config.yaml
head_dim: 64
qk_norm: false
attn_scale: 0.125
init_std_qkv: 0.0252
init_std_down: 0.0126
lr_mult_qkv: 0.5
Each number is 128 + 24 x the weight over the matrix's rms, rounded and kept within 0 to 255. Layers, rows and columns count from 0.

# layer 2 MLP up, 1536x384, rms 0.0751, rows 1256-1273, columns 192-383
[[125 132 150  80 110 135  94  91 120 167 116 131 157 131 153  94 107 130  98 141 145  95 143 114 113  96 129 154 108 129 109 137 164 121 162 139 142 150 166 109 108 112 114  68 123 106 108  88 107 114 123 117 119 117 121  96 144 146 110 149 131 136 120 121 116 150 140 158 145 136 110 157 142 130 146 153 141 126 124 133 115 100 115 164 151 132 113 140 121 116 139 133 123 102 136 116 123 137 169 169 131 127 135 100  83  78 139 140 123 109 107 102 116 142 154 161  98  97 101 143 184 131 149 131 121 109 106 122 151 122 187 112  89 111 119 123 141 122 138 159 140 155 136 138 181 117 136 154 155 142  84 131 129 109 155 146 140 151 119 117 107 111 127 116 162 150 106 145 111 117 122 148 120 170  99 145 114 138 133 147 135 123 146 131 149 193 120 108 157 165  92 121]
 [131 117 138 116 145 122 107  70 100  94 163 131 169 102 126 117 162 158 105 102  91 140 105 141 140 121 138 171 127 121 138 115 132 120 112  87 111 185 168 120 114 124  96 127 141 152 125 138 136 141 144 110 143  99 171 114 126 121 115 138 122 107 106 121 120 133 112 104  98 129 136 113 116 120  82 163 133 114 101 153 126 130 164 155 120 151 149 122 129 142 118  95 146 109 171 101 149  78  95 143 132 184 122 133  86 114 169 109 135 150 157 130 124 112 122 112 146  90 112  94 149 144 143 144 140 119 102 145 138 136 124 111 120 117 184 147 157 117 100 132 112 154 114 139 107 145 147 113 136  91 146 118 109 135 146 124 119 144 103 144 116 131 139 148 105 123  98 142 151 115 127 122 151  96 146 127 128 126  94 165 124  95 155 106 131 135  79 161 114 105 126  84]
 [125 134 124  80 107 165 164 122 139 149 124 108  96 170 143 106 173 118 126 133 110 135  98 115  87 149 129 103 158 121 141 135 126 130 155 101  75  84 133 118 121  98 100 102 144 108 116 113 153 138 146 121 146 109 129  94 120 133 103 133 130 135 136 161 168 135 171 138 190 148 108 166 141 132 113 125 158 149 138 100 122 126 120 100 120 121 101 152 141 105 178  92 105 117 125 117 137 175 122 134 154 105 114 143  97  84 103  94 111 139 159 119 121 129 123  98 130 131 128 123 126 154 117 133 121 112  89 111 164 120 167 119 169 154 145 132 155 140 122 154 139 120 142 128 142 126 114 130  86 101 134 140 108 100 162 153 119 124 123 104 122 120 105 111 114 102 147 127  95 165 141 129 111 132 151  97 146 123  78  95 150 114 160 111  98 115  81 121  82 132 130 139]
 [129 153  88  65  94 108 111 137 126 144 115 131 110  74 127 136 105 154 182 136 125  95 141 168 134 163 114 130 129  96  94 140 149 123 127 144 147 135  97 160 109 114 124 136  85  97 150 122 131 115 151 103 120 124 116 139 159  95 151 169 119 175  97 111 113 138 142 142 113 128 142 114 126 131 162 150 150  96 130 116 113 148 129  95 110 129 149 154  95 155 185 124 143 126 121 122 139 116 143 132 155 129  99  70 133 136 103 111 143 138 136 132 146 162 153  92 122 139 102 135 129 121 136 132 117 122 124 124 188 100 115 120 127 174 157 147 168 154 144  90 122  99 157 159 147 124 134 126 121 130 140 144 105 129 119 111  82 103  86 118 101 126  80 132 156 124 150 115 114 145 151 121 144 140 181 123 106 119 138 130 108 115 126 148 165 120 102 108 132 106 105 128]
 [106 159 133 137 104 112 130 107 158 126 127 136  88 110 122  92 123 129  99 133 153 146 120 160 162 154 149 143 115 141 116 112 111 147 159 129  75 129 124 107 117 121 141 137  96 114 113 142 100  86 129  67 160  93 132  95 117 119 141 116 131 135 121 124 147 108 158 126 102 108  72 106  80 118 104 166 154 141 138  97 113  97 137 150 130  93 117 127 155 137 152 132 123 160 119 110 120 151 105 149 126 151 105  94 136 106 141  98  94 137 112 150 163 151 157 137 149 133  77 137 111 133 140  97 149  93 125 121 124 145 169 121 124 127 100 133 159 137 128 112 129 152 122 132 174 106 158 134 131 144 110 140 132 125 132  85 138 149 123 107 153 195  94 122 111 123 124 136 132 134 109 107 159  82  95 144 173 141 103 120 150 134 153 139 105  77 124 107 152 121 121 131]
 [146 137 112 132 106 121 120 128 132 117 151 103 176 144 172 151 122  99 107 152  77 110 148 154 121 143 174 155 121 130 124 117 127 111 168  91 142 148 133 153 139 146 157 139 150 116 124 140 109 108 135  79 113 134 117 108 115 107  94 112 170 111 131  92 148  82 146 137  97 104  95 110 163 128 107 135 141 114 165  88 136 158 150 133 135 132 108 158 148 133 158 139 117 143 148 126 144 116 122 106 134 142 125 109 116 133  89 147 155  96 133 131 164 148  74 118 121 162 113 142 111 116 113 154 126 151 122 172 129 117 111 117 128 152 167 139 117 158 141 115 136 138 101 108 115 120 137 179 122 103 170 109 127 119 138 123 114  86 103 132 131 168 128 167 131 122 140 140 116 144  92  86 132 122 123 119 102 107 122 103 127 104 126 122 125 148 136 151 111 101  75 141]
 [130 148 160 100 120 118 129 152 125 162 119 118 108 124 139 128 105 165 127 129 129  98 131 157 119 125 116 132 136 133 158 172 106 144 154 125  93 138 143 109 121  90 111 128 131 135 111 102 127  90 141 125 123 117 139 133 115 155 102 100 126 113 111 132 110 142 134 160 122 130 147 118 130 145 120 109 165 118 125 105 102  96 105 160 104 129  75 118 107 147 108 168 144 140 112  92 105 159 115 116 134 145 129 128 134 154  83 160 127 133 119 151 130  91 125 112 116 124 150 135 117 128 100 135  82 116 170 150 136 119 151 122 109 131 149 132  99 131 123  90 157 132 137 144 130 107 105  94 117 117 162 140 129 153 146 136 142 157 101 129 137 115 110 103 147 118 124 105 131 130 116 143 117 136 164 138 129 136 130 147 123 159 124 145 125 102 104 112  96 134 140 132]
 [132 133 104 122 126 110 128 110 112 128 172 132 137 168 138 105 132 159 171 139 117  89 102 107 119 172 141 111 100 152 123 122 108 171 116 148 116  64 150 165  87 107 126  75 121 177 114 116 135 105 167 151 140 107 142 199 142 119 132 178 158 113 116 142 166 120 136 141 146 164 128 110 113 123 123 120 180 165 118 152 142  99 102 125 152 196 123  88 101  97 103 100 103 176 150 179 118  98 106 122 144 140 130 113 111 130 131 140  60 154  95 130 116 112  99 120 154 159  65 152 155 164 164 132 119 105  79 108 123 121 146  91 134 127 138 112 132 136 152 119 131 134  70 114 137  88 122 115 187 161 106 158 115 136  97 147 141 122  96 159 131 151 130 136 130 112 101 133 111 111 100 136 109 150 141 126 127 182 129 142 147 165 123 180 117  95 136 123 121 117 123 102]
 [150 175 114 171 145  93 142 132 138 179 145 105 124 138 123 144 112 111 137 150 117 132  94 146 117 135 122 135 138 140  73 121 100  75  74  96 121 123 103 130 147 142 131 125 121 105 138 125 122 104 154 156 158 110 134 135 140 125  80 123 169 132 185  99  93  92 129 195 155 136  97 133 134 119 154 160 148 131 110 107 149 145 120 109  98 129  92 125 135 104 111 127 160 155 155 129 109 124 101 101 171  69 147 148 126 106 140 116 160 122 125  91 139 150 111 129  86 135 110 116 153 156 140 123 157 112 142 178 103 115 147 114 164  96  92 143 132 174 124 160 131 139 107 130 128  79 114 126  87 131 180 117 127  89 122 107 126 118 148 118 109 160 134 138 119 144  98 127 170 115 110 110 141  99 135 143 157 108 133 109 121 145 150 135 114 143 176 121 101 122 157 141]
 [130 180 116 123 127 107  98  67 155 103 115 182 107  75  99  75 113  77 125 146 108 129  97 118 153 114 131 130 167  86 133 133 143 154  94 103 156 137 167 133 126 121 105  83 155 104 150 143 152 113 146 127 138 139 137 169 120 211 185 133 133 142 124  75 140 159 105 158 118 126 142 112  64 158  87 156 158 103 137 151 170 150 117 146 120 133 109 150  93 114 142 144 136 170 104 167 103 123  89 121 150 109 138 178 174 150 142 102  81 129 156 149 118 124 164 148  99 151 143 124 125 112 138 141 105  82 130 142 112 111 158 150 139 147 115 132 140 189 102 193 149 156 144 118 101 102  97 112 103  94 156 158  96 122 134 109 121 150 105 122 142 122 144 123  69 101 148 138 112 123 115 137 128 153 117 133 132 149 111 115 132 114 109 150 142 142  87 135 129 153 142  96]
 [146  88 140 134 115 138  69 171 152 112 148 136 122 148 133 129  94  99 157 105 110 160 126 173 119 145 108 129 143 146 116 122 156 123 131 146 169 136 146 125 135 132 118 148 130 113 122 137 107 150 111 122 112  97 186 117 116 109 160 132 174 166 128 118 142 107 120 158 160  75 141 108 142 113 138 158 161 156  85 137 132 152  88 110 155 140 167 158  99 140 113 146 122 148 165 112 111 111 109 138 144 102 105 117 141 130 139 123 103 126 139 148 137 120 114 143 119 172 122 125 161 117  99 120 160 144 118 127 117 172 126 135 111 165 106 106  99 117 125 111 123  81 132 118 108 128 198 102 110 140 118 118 108 115 121 104 154 144 121 169  89 161 107 118 136 129 119 119 115 131 123 151 112 156 150 132 167 114 126 149 129 140 153 177 164 125 163 136  88 153 158  98]
 [144 165 155 120 110 163 117 150 119  81  62  84 115 125 141 180 157 189 121 129 106 152 122 137 161  76 103  97 128 154 149 149  64 181 113 122 126 138 139 159 137 148 141 104 135 166 179 114 120 129 142 157 136 182 155 113 146 124 141 104 156  62 118 100 125 125 143  91  91 134 132 132 176 125 106 193 103 122 157 149  86 157 120  98  64 138 146 144 145 115 174 147 167  83 111 129 127 146 134 157 140 149 144 142  97 144 148  93 115 103 108 129 100 130  85 149 148 132 142 100 135  98 131 140 113 113 133 123  88 146 110 117 161 138 163 133 128 157 133 116  94 169 121 138 114 136 139 134 119 132 136 162 144 150 160 153  70  68  96 142 109 124 140 110  99 126  99 118  94 116 127  83 113 104 117  93 137 148 118 134 143 118 136 151 111 173 130 102 125 170 106 126]
 [116 169 108 114 117 154  95 148 117 150 139 134 140 125 114 145 108 163 136  55 125  99 129 122 109 120 129 126 114 143  96 187 120 133 143 166  80 140 163 130 130 112 105 145 143 144  92  92 175 131 160 110 125 129 111 135 141  81 112 163  86 157  86 140 112 112 150 141 142 115 120 104 149 175 114 123 159 164 137 138 161 142 101 184 194 140 143 102 106 123 129 143 127 101  92 114 116 127  61 153 100  82 122 131 135 134 138  93 150 119 105 125 128 109 128 119 169 143 125 124 134 125 136 104 162 142 140 127 115 162 164 112 165 137 142 124 122 124 137 181  97 143 206 159 123 154 186 101 144  86 105 125 109 135 111 132 120 137 128 152 141 120 120  95 163 137 104  82 146 122 146 134  81 135 176 130  81 124 130 136 111 105 142 193 120 113 128 119 130 131 137 161]
 [131 114 118 139 165 104 159 120 114 160 129 137 102  99 149 160  93 128 150  90 149  95 111 128 139 107 138 141 144 109 150 124 109 129 111 151 146 109 107 107 139 106 133  95 178 149 177 149 158 157 116 100 137 125 149 141 146 136 146 135 132 128  99 148  94 175 182  97 102  98  98 119 126 129 160 119 162 126 138 132 119 146 152  99 108 132  72  98 125 130 118 143 100 109 153 144 101 100 152 139 107 148 153 143 150 136 183 125 135 122 127 129 155 129 138 117 159 140  81 126 107  81 135 116 135 101 166 132 122 111  91  59 116 167 122  99 135 125 132 150 176 102  95 120 144 125  94  94 104 141 120 138 140 133 110 150 101 142 138 109 172 107 150 108 116 116 117 152 114 116 183 158 104 151 130 141 124 107 142 145 131 136 118 110 123 105 156 136 146 122 129 164]
 [115 129 155 104 118 109 116 142 156 155 156 123 100 147 124 150 137 133 143  98 123 118 115 152 142 122 111 143  91 130  99  78 143 133  97 160 120 144 133  92 100 129 120 105  82 143 131 155 137 106 130 141 123 122 133 129 131 156 121 162 126 113 125 113  92 139 120 117 154  91 126 141 123 168 142 130 148 108 152 130 121 126 117 138 142 117 102 113 134 102 109 154 137 138 135 136  89 148 105 167 113  90 173 156 110 123 138 164 141 110 111 143 112 155 114 116 118 130 129 105 157  70 147 136 115 161 124 116  96 102 123 182 166 122 105 164 114  94 147 139 109 105 133  89 163 112 159 145 125 160 124 146 103 155 110 127 116 103 136 139 107 138 123 113  95 176 103 132  76 169 130 152 161 111 145 139 122  89 139 137 112 133  81  92 138 139 109 144 138 120 180 162]
 [206  84 128 164 120 147 106 135 151 133 145 136 111 105 155  93 104 100 105 149  97 146 156 107 120 139 104 134 118 129 146 149 158 116 124 110 193  98 127  78 131 111  99 131 142 120 165 124 113 133 118 100 119 126 119 164 116 117  90 175 148 114 178 160 108 129 140 102 147 119 137 133 113 136  95  90 120  93 137 151 173 126 103 103 121 135 128 154 148 132 148 118 147 122 122 167  87  96 137  94 116 143  92 125 129 106 160  85  79 153 163 103 130 150 161 105 116 143 135 124 140 113 176 167 160 106 156 136 113 140 154  77 155 132 151  85 141 169  78 139 131 129 128 109 108 160  92 140 162 179 108 100 146 103 110 127 128 123 128 140 127  38 118 116  81 136 159 126 159 102  80  96 145 162 163 142 182 115 125 151 118 140 155 155 112 157 149 109  88  97 109 116]
 [139 182 130 136 133 118 146 144 117 175  90 130 131 160 121 142 134 108 110 155 161 119 112 132 130 152 110  61 168 167 149 150 165 118 133 123 131 144 168 101 126 115  99 102 160 139 136 118 110 131  99 147 153 124 148 131 128 141 115 134 132 129 134  83 114 100 114 103 107 123 126 123 123 111 117 112 166 124 108 119 155 125  78 112 124 103 109 137 105 160 138 128 128 150 115 137 168 142 132 114 125 124 144 133 161  96 137 116 110 117 150 109 160 155  85 158 151 129 117 135 164 139 138 153 119 159 133 109 134 141 132 112 159 130 150 154  84 123 114 163 140 135 134 108 152 138  97  45 139 147 172 153 119 180 131 108 138 141 138 105  85 140 109 110 135 119 149 132 100 130 114 118  84 159 105 108 142 146 108 156 117  87 163 144 122 144 102 120 130 140 146 125]
 [179 104 155 126 108 142 144 140 112 121 125 133 116 122 109 138 122 127 110  88  85 122 139 153 158 110 119  99 131 110 153 113 156 127 140  94 139  66 119 151 153 112  88 100  93 142 159 129 131 149 139 141  94 111 140 122 172 155 133 186 109 101 132 159 139 157 128  97 162 104  95 118 157 172 170 108 135 143 170 139 124 153 130 147 143 152 131  96 152 110 162 132 117 145 110 139 166 134 130 144 142 138 181 172 120 147 128  82 142  88  93 133 116 115 112 120 126  94 159 125 109  89 134 140 115 136 119 139 111 111 157 195 127 117 114 136  90 125 154 109 141 176  80 117 149 132  88 131 119 164 174 101 159 132 116 134 135 134 175 106 118 164  96 164 154 127  82 158 112 180 121 110 102 152  86 125 140 109 163  78 112 126 100 104 149 141  97 136 152 148 116 149]]
# layer 2 MLP down (transposed), 1536x384, rms 0.0554, rows 1256-1273, columns 192-383
[[144 118 142 164 142 101 122 136 126  99 142  99 123 136 116 154 136 106 132 135  81 137 117 135 149 162 127 114 132 123 133 148 128 146 119 105 115  98  97 131 146 147 160 166 153 128 124 120 165 137 143 128 137 125 130 155 125 120 151 122 128 123 142 147 153 133 154 107  92 138 147 101 135 121  90 137 123 135 165 102 140 141 136  80 108 135 113 142 119 140 105 135 139 146 100 102 111 141 113  87 121 134  99 131 157 164 126 116 117 177 126 166 124 137  94 126 177 183 167 108  84 139 107 132 123 113 144 121 113 181  91 140 163 126  99 149  94 133  75 120 117 114 107 111 121 127 133 125 111 128 146 133 122 143 111 120 125 132 102 159 131 128 124 133  98 133 137 110 145 147 150 121 142 105 136 124 139 110 119 138 127 121  92 132  92  93 124 162 103 123 141 120]
 [134 147 112 119 113 118 139 161 151 151 100 132 110 150 163 137 108 119 141 109 110 131 168 145 117 163 121  86 140 150 154 126 136 125 124 152 131 117  88  97 117 161 183 104 131 101 135 152 130  98  89 138 120 125 107 110 119 101 113 116  88 136 120 123 124 127 149 143 148 101 138 142 130 127 137  99 137 129 129 132 159 121 129 108 144 125 120 150 127 104 123 126 147 145  46 135 134 163 144  85 142  99 129 134 158 148 122 128 105 111 123 144 128 133 130 145 132 142 115 135 101 101 114 135 107 144 138  90 100 127 162 155 163 126 113 123 155 132 155  84 112 116 112  96 115 120 118 142 136 180 136 123 140 123 114 123  97 137 173 107 173 115 157  93 112 144 166 123 128 122 131 146 111 149 123 104 143 148 170  78 147 121  72 174 161 100 160  81 155  99 128 145]
 [163 106 125 137 125  97  89 147 152 126 122 145 113  83 149 153  89 171 127 141 124 147 133 160 156 131 119 175  98 134 117 119 149 145 106 124 154 122 128 106 142 149 163 140  91 136 135 127 105  87 150 144 124 110 129 158 143 125 138 149 140 138 126 138 104 116 120 131  69  96 149 111 115 119 116 145 127  83 113 146 140 134 142 153 126 129 147 120 115 135 104 135 154 128 115 160 138  93 122 117  83 122 123 119 134 153 183 137 146 161  95 113 109 111 105 159 127  91 122 112 146 115 123  89 152 129 143 148  87 105  52 167 103 127 156 134 137 140 132 117 118 107 112 128  86 122 134  95 164 162 138 133 129 126 108 122 116 173 140 115 128 164 130 133 129 143 103 125 143  94 135 171 144 120  96 117  97 145 166 158 136 137 111 146 159 164 167 142 180 107 138 124]
 [143 149 113 173 157 139 176 125 117 106 163 124 158 137 143  97 124 117  92 110 139 157 114  97 100 103 149 132 116 142 164 121 142 135 126 119  98 126 113 111 140 121 157 142 185 145 153 120 137 136  86 135 106 121 131 116  89 163  96 107 119  94 141 111 145 139 101 121 158 121 112 134 112 104 106 126 122 109 129 141 149  90 137 118 155 130 107 106 163  81 114 147 111 149 180 154 136 141  70 140 129 141 156 160 105 107 142 127  95 125 100  99 124  94 108 137 139 132  93 133 138 121 127 133 139 113 136 145  92 149 110 116 152  81  94  87  86 111 110 136 138 174 126  97 108 130 122 112 115 116 131 136 121 130 130 141 166 146 148 115 155 138 174 136 143 119 113 145 142  99  75 115 104 120  91 133 136 149 123 109 153 102 128 128 113 154 162 142 110 160 138 102]
 [112 144 127 124 113 154 128 124 123 122 139 112 154 151 151 143 159 113 139 128  99 135 153  56 119  96 119 113 143 106 129 115 118 136 134 153 149  97 129 126 142 145 109 128 127  90 148 132 112 151 159 168  89 156 156 124 151 152 123 127 131  95 143 155 111 143  96 122 155 148 150 130 161 155 120  96 106 118  87 121 136 148 131 131 138 152 136 123 120 117 123 111 107  69 145 156 158 138 116 113 107  98 142 160 140 150 153 152 152 155  94 108 140 100  75 125  75 124 156  98 141 130 122 152 136 163 157 134 130 108  62 119  95 151 178 130 123 145 148 118  79 139 107 105 113 113  84 155 120 115 140 132  95 188 113 162  96 101 122 137 102  83 160 141 145 125 154 115 127 123 124 147 129 158 168  87 106 150 147 115  69 145 132 136 159 134  99 147 110 124 147 126]
 [125 110  99 144 128 150 121 138 109 103 130 146 111  97 104  97 133 133 142 139 185 144 124 125 152  85  75 124 139 127 136 143 104 145 114 188 124 147 105 117 112  99 123 122 110 152 112 154 142 145 144 171 124 143 130 110 139 166 172 166 100 148 124 176 100 192 105 116 157 147 167 143 106 147 132 154  96 125  87 159 144 102 104  83 102 152 140 142 120 100 113 128 121  94  94 119 144 154 151 155 125 113 155 168 148 133 143 112  90 156 118 114  91 107 142 121 142 130 138 136 142 143 144 107 109 119 140 118 141 117 167 110  93 103 123 121 120 110 109 149 135 105 120 113 105 123 120  80 123 147  88 138 173 124 139 106 156 155 120 102  98  88 139  82 133 116 119  98 115 134 136 117 126 100 169 160 138 149 105 168 142 129 111 125 120 124 112 103 167 158 164 103]
 [172 132 104 151 105 131 126 126 105  84 129 157 138 124 128 138  86 152 127 127 140 135 128 122  95 130 144 139 103 136 109  77 122 167 111 107 133 158 127 134 129  96  98 121 120  92 130 171 151 158 128 143 124 137 139 145 127 107 124 151 135 127 138 160 146  95 178  98  84 116 130 125 125 166 143 120 129 127 113 143 145 147 142 124 145 115 147 179 130 136 151  86 129 137 118 145 136 111 116 154 104 113 136 118 166 113 132 104 140  99 141 109 134 145 136 141 113 119  85 168 142  90 142 106 121 146 120  92 102 147 109 122 120 139 114 157 125 133 153 155 100 111 117 119 131 163 134 128 130 147 147 113 129  72 136 131 115 105 134 113 124 153 130 131 100 132 106 141  97 166 133 105 128 134  76 128 139 100 123 155 161 119 142 125  87 126 144 137 175 129 136 108]
 [150  66 133 124 144 112 136 120 128 152 182 152 114  85 125 167  95 118 114 131 129 175 142 121 134  99 146 112 113 115 152 177 165  91 107 127 108 204 105 109 153 155 132 166 114 114 134 100 110 145 114  91 120 143 109  88 138 127 129 105 134 158 114 154  88 151 116 143  92 101 130 163 120 121 162 124 114 115 129 124 138 117 138 161  95  79 130 134 156 122 155 171 167 113 103  77 114 130 168 124 147 118  91 147 114 127 115 126 134 112 176 136 153 114 110 142 130  97 175 101 115 102 123 117 125 143 181 136 130 107 117 210 103 115 115 136 131 109 124 133 124 129 181 114 112 128 119 115  75 100 118 151 144 122 180 101  94 176 167 120 109 113 143 133 133 149 173 125 136 107 157 117 178  87 113 115 140  96 116 124 144  99 145  64 125 168 110 133 176 134 109 160]
 [110 108 130 107 103 173 118 132 136 105 132 179  97 145 104 129 158 126 114 124 136 119 159 118 126 136 130 143 121 130 180 126 139 188 188 146 149 155 136 121  90 122 115 118 120 134 107 149 118 161 131 120 114 121 116 128 121 121 177 131  97 142  85 163 128 131 133  78 126 147 165 116 112 134 118  96  99 149 146 148 109 128 104 137 147 140 165 139 101 138 146 140  90  96  76 122 151 131 131 148  86 162 102  98 106 120 117 138  93 117 138 164 128 142 134 129 168 124 167 139 101 106 128 140 109 128 118  94 140 127 115 126 111 174 194 118 114  93 138 117 134 137 157 112 120 179 113 118 170 134 113 141 140 163 128 162 120 155  91 122 132 109 126 103 120 118 153 135  90 133 167 147 110 135  96 140 110 139 127 138 147 140 108  84 129 124  80 133 163 115  97  85]
 [129  92 132 118 137 138 159 178 106 153 160 104 127 166 151 151 130 148 103 119 111 107 158 121 101 126 145 124 118 164 112 148 125 103 168 142 109 161 123 111 160 138 155 180 125 164  98  90 102 119 124 111 101 136 110 109 140  49  75 112 111 177 146 150  95 101 156  84 147 142 100 145 202 101 133 125 121 142 128 119  95 100 137 107 133 116 149 126 171 154 112 124 111 105 130  89 132 117 151 130  94 145 105  89  92 124 139 166 167 121  93 129 127 136 115  88 143  59 127 139 147 151 106 126 134 168 118 101 105 120 108 102 146 119 115  99 124  96 130  88 110  94 150 175 138 164 135 142 127 139 129  95 159 176 125 100 139 109 173 106 123 124 114 142 184 177  78  95 159 104 139 130 109 115 121 111 157 117 117 132 120 152 143 115 128 118 148 119 121 132 102 134]
 [ 89 145 148 146 148 101 150  83 105 115 105 108 127 154 124 106 125 142 116 137 139 107 105  82 153 105 134 152 138 131 152 121  83 123 119 114 106 121 128 142 129 145 151  96 111 156 135  99 148 121 123 137 139 126  72 121 143 118  99 104 106 117 134 134 135 168 116 150 107 165 109 149 124 140 120 108  89 101 132 113 129 116 152 169 100 114 138  92 151 101 126  98 103 139  94 128 141 137 140 129 134 136 139 114 113 148  98 152 159 134 139 110 132 172 163 104 127  81 131 129  97 129 137 147  84  93 138 154 163 110 146 168 116  88 163 152 147 136 146 111 129 140 137 137 141 138  98 162 141  91 130 104 155 177 123 159 111 151 164  89 119  71 115 122 135 131 143 149 135 121 139 114 157 116 116 139  96 144 116  78 127 135 103  77  85 131  81 116 140  99 131 155]
 [ 94 101 142 123 142 141 163 124 143 129 161 179 141 107  97 112 145  81 150 165 172 120 137  88 123 188 127 153 123 103  94  82 167 111  89 128 140 139 142 127 137 117  84 120 114 102  92 168 144 126 137 103  94 120 123 161 136 133 125 167 115 193 141 141 120 143  99 164 160 112 132 103 103 121 114  65 155 131 123 116 170  84 144 165 169 115 141 124 149 142 101 151 103 151 117 128 128 117 101 115 127 120 113 128 145 146 116 156 151 148 109 124 118 150 147 101 120 105  77 148 125 143 128 126 130 120 151 146 173 101 152 138 129  84 100 135 123  82 128 169 141  99 120 139 152 117 115 120 130 136 136 123  96 110 102 112 184 163 160 127 187 122 106 119 166 131 161 135 146 149 142 150 174 128 133 177 109 128 130 150 104 116 142  93 129  73 111 147 156  90 148 132]
 [154  82 139 133 146 120 160 124 164  84 142 107  88 109 135 112 114  87 142 178 126 154  94 126 145 141 130  85 126 144 172  80 139  99 132 119 149 152  92  97 100 163 144  88 115  97 147 133  90 143 120 151  94 134 155 102  99 167 113  95 162 145 148 135 102 127  91 116 112 161 144 145 111  81 154 126 103  95 133 108  72  98 146  72  65 112 105 148 154 156 130 122 156 141 135 184 129 129 176 150 165 171 130 122  99 108 134 183  99 125 139 140 123 150 127 117  61 127 117 147 106 148 124 145  80 142 132 130 125  90 134 129  73 149 139 125 123 142 127 122 165 119  94  98 112  96  91 155 131 179 145 133 145 125 160 105 128 147 123  89 146 114 144 131  87 111 156 168 138 136 108 123 142  83  93 128 158 113 104 132 147 162 105  87 140 159 127 117 133 114 121  85]
 [ 89 104 178 104 127 148 128 130 140 103 122 130 140 141 106  71 161 138 127 136 100 135 136 120  99 124 127  96 128 115 120 140 148 163 143 105 103 129 143 134 105 137 149 157  93 132  97 136 115 110 152 178 128 122 101 111 136 128 130 143 151 153 174  94 144 100  96 154 135 135 139 118 146 143  93 142 101 157 118 106 134 111 105 167 144 131 160 183 115  87 124 148 169 150 104 107 158 162 140 146 145  96 128  69 116 129 105 116 139 117 100 135  67 108 146 132 128  96 148 103 160 163 138 120 155 174 103 105 111 135 148 164 136  83 134 165  96 120 120 131  94 126 153 140 123 136 110 176 142 124 144 116 120 138 125 131 147 117 113 129  84 144  81 172 149 139 154 104 111 150  85 115 175 111 126  86 131 115  91  90 135 120 140 162 124 166 136 118 116 141 154 104]
 [107 119  99 185 160 119 124  96 142  94  94 138 135 120 144 134 140 146 130 120 138 134 136 134 126 131 146 117 161 136 146 180  96  93 134  92 137 130 134 155 139 120 138 151 159 104 124 123 109 114 131 107 139 141 133 153 101  94 148 119 121 101 123 138 169 105 158 162  97 164  91 165 112 117 118 133 121 141  98 114 148 119 108 157 140 122 154 134 108 141 150  93 111 125 138 123 144 115 134  89 115 155  92 104 154  98 109  89 103 147 168 104 146 119 134  94 120 131 125 120  98 160  94 117 117  91 137 137 155 146 137  87 101 144 170 107 135 134 126  90 147 120 134 159 108 143 111 137 142 109 150 113 137 121 139 137 135 186 133 118 144 142 137 106 158 105 119 105 148 117 125 102  84 154  66 107 131 133 143 139 157 135 166 147 113 110 145 129 123 102  89  87]
 [ 49 151 112 106 126 151 144 123 117 160  96  95 155 128 130 155 117 142 134 112 141  96 114 122 154 159 130 100 139 103 135 102 134 148 124 124  64 124 131 173 101 134 133 146 102 102 139 108 116 113 140 174 140  95 161 110 113 150 173  83 108 159  98 116 155  81 129 131  94 141 114 153 146 143 135 156 167 140  98  91  94 109 144 140 132 120 136 129 115 108  97 117 122 143 127 130 161 137 122 142 133 117 119 128 139 144 130 152 156 120  91 154 113 110 100 147 172 143 114 123 104 126  94 117 122 152 103 132 170 140 120 182 109 140 135 163  99 109 115 111  96 125 110 137 139 107 144 119 106  91 166 119 112 142 125 131 149 147 119  83 134 183 119 158 133 134  91 137 109 147 192 129  97 110 139 125  96 145 155  97 145 160 106 154 138 105  66 126 165 149 129 157]
 [113 112 109 155 111 133 137 113 135 105 152 137  82 114 119 115  88 121 132 120  85 153 123 103 126 110 122 160 106 104 110 103 112 144 102 114 122 126 102 150 128 117 128 161 111 120 103 151 145 138 170 122 106  94 147 137 136 129 130 129 128 145 107 196 121 157 132 127 161 115 189 135 162 113 139 125 107 133 158 150  98 154 187 114  96 143 162 137 160 103 109  93 109 113 141 100 101 150 119 146 132 138 121 126 101 134 126 138 155 127  98 151 117 108 142  98 138 129 119 109 113 117 121 113 148  98 129 159 134 104 132 113 120 153  85 115 135 145 133 101  96 131 130 131 130 110 150 205 106 126  94 109 157 105 115 133 134 146 138 168 159 104 143 160  95 118 113 142 168 140 144 146 151 103 160 139 123 130 131 142 141 153 108 122 108 117 156 112 132 105 138 128]
 [ 93 129 123 109 139 133 100 149 158 154 153 123 123 117 138 148 125 159 150 145 155 108 110 108 125 165 139 164 101 137 129 144  92 153 134 196 107 168 116 116  98 101 123 122 137 105  90 142 148 135 118 123 140 109 133 115  92  91 155 105 142 168 147 103 113  73 145 144 104 150 132 126 127  71 103 126 147 133 122  91 139  91 125 123 116 129 152 150 103 142 133 134 126 121 134 126 131 120 126 119 151 136  78  93 138 125 120 175 152 200 160 125 101 161 154 107 105 132 111 118 108 151 156 130 145 117 151 128 129 159 110  54 133 125 138 114 135 111 130 169  82  72 187 171 137 120 144 155 131 123  61 171 122 110 109 136 108 142 100 131 155  93 140  62 124 146 133 116 141 108 158 115 150 118 169 124 112 158 116 132 135 158 161 163  98  92 128 141 101 108 164 117]]